Each number is 50 + 15 x the weight over the matrix's rms, rounded and kept within 0 to 99. Layers, rows and columns count from 0.

# layer 5 MLP up, 768x192, rms 0.0792, rows 124-131, columns 0-95
42 49 63 63 40 40 76 39 65 62 42 36 49 54 17 41 80 80 66 36 19 42 43 40 58 42 48 48 41 47 51 65 50 45 67 80 33 40 53 71 50 54 58 47 53 56 49 19 84 79 61 62 38 48 51 08 53 29 45 51 36 59 30 36 57 45 35 55 48 61 42 54 52 70 42 86 38 56 12 32 25 53 44 57 42 63 38 72 34 51 76 44 75 49 55 69
47 36 52 48 45 42 45 50 47 54 65 61 52 54 28 46 77 40 63 67 64 50 59 58 51 59 34 55 32 52 46 43 58 50 57 78 25 70 39 51 44 43 56 69 43 42 32 33 53 64 37 32 66 74 42 55 43 62 60 69 33 25 31 38 48 45 63 51 52 56 33 59 65 63 47 42 60 51 44 57 45 43 51 60 60 45 48 45 28 62 63 32 51 38 42 62
48 47 48 52 57 48 68 44 26 62 69 44 42 56 31 33 44 28 58 47 43 44 77 51 40 33 39 26 52 49 50 67 72 68 49 53 59 33 28 61 52 75 39 41 47 72 39 62 62 56 37 64 65 40 57 65 35 42 42 23 43 41 69 40 59 41 56 70 38 70 46 80 62 37 71 60 71 54 40 73 50 62 34 39 40 41 36 36 72 47 46 67 48 33 55 39
19 35 63 66 51 43 45 58 63 34 72 45 45 51 54 45 27 75 32 79 46 44 50 32 27 61 51 60 36 37 72 29 69 52 45 65 33 58 63 53 69 54 37 52 44 43 43 34 37 41 43 52 66 43 58 53 34 38 77 58 42 60 65 61 55 31 80 25 40 25 54 34 53 73 50 38 13 49 28 63 30 56 70 49 69 40 70 53 33 47 34 26 86 38 32 56
35 59 65 46 47 26 68 65 71 42 73 49 52 52 39 24 66 47 44 46 60 39 50 83 53 40 48 66 53 50 25 46 40 41 68 64 57 28 23 46 75 45 42 71 62 70 70 39 47 37 40 23 71 61 64 40 55 41 47 75 50 25 57 61 36 34 55 53 52 54 31 59 52 33 35 57 50 60 43 34 36 33 52 59 67 49 45 57 55 38 65 47 56 54 52 45
69 50 23 64 52 55 52 50 35 35 52 60 48 63 59 28 82 35 48 63 52 62 61 39 25 58 50 68 61 45 56 44 34 60 49 56 47 73 42 52 40 34 90 15 38 34 66 43 33 80 77 48 65 26 74 43 59 38 57 61 35 23 39 33 45 54 60 56 60 52 56 61 23 36 48 65 49 29 33 62 52 55 67 63 51 17 73 52 35 57 22 67 42 63 63 33
25 40 57 55 50 30 40 52 65 38 36 48 53 59 46 32 50 54 59 59 55 49 61 57 40 74 43 61 38 47 27 53 72 44 40 33 42 36 73 56 52 41 63 62 45 79 53 26 47 42 61 55 33 56 45 47 65 90 43 61 44 53 28 60 66 51 55 50 26 51 57 40 50 42 22 59 56 42 45 37 28 49 35 57 21 35 41 44 61 33 49 52 55 55 42 73
50 27 73 76 32 47 38 42 47 38 41 06 48 61 48 44 51 59 38 43 35 25 64 59 28 37 83 75 30 44 61 39 63 72 48 45 63 83 47 70 56 47 50 64 68 51 64 38 58 33 62 46 60 37 82 40 29 24 71 44 43 48 49 28 50 74 88 31 30 41 44 49 43 70 57 46 35 73 14 47 35 57 57 58 29 61 45 46 55 33 16 38 58 63 47 69
# layer 5 MLP down (transposed), 768x192, rms 0.0768, rows 124-130, columns 0-95
50 70 51 53 52 47 43 51 61 39 40 49 52 36 50 35 64 40 15 47 25 51 68 46 47 58 52 22 65 17 69 67 69 70 31 34 71 51 46 68 45 50 19 68 64 48 46 35 63 67 72 52 44 59 20 52 22 82 49 39 49 36 49 57 41 60 62 75 42 46 95 33 64 65 58 62 43 56 53 49 65 16 29 46 26 10 45 33 58 52 27 20 51 53 64 55
38 47 41 36 27 61 44 61 42 59 40 68 41 43 47 33 43 41 55 40 57 35 35 48 26 60 51 52 45 43 76 57 50 44 50 50 51 36 54 50 47 48 61 36 71 52 59 50 55 52 44 57 57 37 64 62 55 37 38 32 69 63 70 63 53 21 64 58 34 46 48 36 62 20 68 51 45 53 42 48 40 61 68 61 53 54 64 44 44 48 33 40 47 67 60 63
53 53 56 46 62 73 39 29 53 53 38 58 45 62 67 59 46 49 49 73 53 48 49 54 33 27 71 57 44 42 62 47 31 45 62 48 48 57 69 64 26 38 49 48 55 28 39 41 71 61 58 21 56 41 54 56 62 71 47 62 54 30 44 58 36 44 53 49 51 43 36 46 06 43 15 61 32 62 49 29 69 45 37 52 67 68 33 63 54 53 72 66 55 66 56 55
61 51 46 48 39 36 53 70 81 67 70 43 50 61 77 40 63 70 50 79 54 52 60 68 61 34 70 31 94 48 54 46 45 25 57 36 62 59 66 52 79 76 57 42 63 61 79 54 68 75 59 37 51 28 27 28 15 82 43 58 50 56 55 48 41 58 21 61 53 34 46 36 39 58 39 70 62 65 35 46 67 36 54 81 56 63 50 77 51 47 68 36 23 50 46 60
26 65 42 44 58 50 49 48 52 69 46 35 58 62 38 43 55 63 46 32 45 45 65 56 40 53 59 20 67 44 26 44 46 63 51 39 35 28 65 61 44 47 62 39 56 41 44 64 44 46 66 45 25 43 57 55 55 51 43 45 57 43 35 32 37 56 42 47 42 62 50 66 54 63 44 53 30 62 07 44 65 64 42 81 11 38 46 38 65 62 51 51 53 46 59 49
36 36 71 44 72 59 60 33 53 58 56 56 40 46 65 60 58 62 57 46 33 57 31 65 37 54 59 69 54 41 40 26 22 53 46 56 51 49 34 66 56 41 61 68 62 64 36 65 87 70 55 89 47 31 39 29 39 33 55 82 81 55 74 29 32 23 26 57 36 49 51 62 78 41 67 61 43 64 18 32 33 53 57 70 39 28 41 59 50 47 49 29 61 73 65 60
66 53 53 45 31 42 43 42 48 41 61 71 71 50 60 51 63 21 60 42 42 50 61 45 30 25 53 45 26 32 55 70 32 54 55 48 35 55 60 35 56 60 57 43 58 43 67 86 45 35 35 54 47 46 13 57 55 89 40 24 43 58 62 34 37 48 42 39 33 49 41 56 55 49 43 42 80 50 56 52 77 27 51 21 18 48 37 56 41 58 82 43 47 55 22 37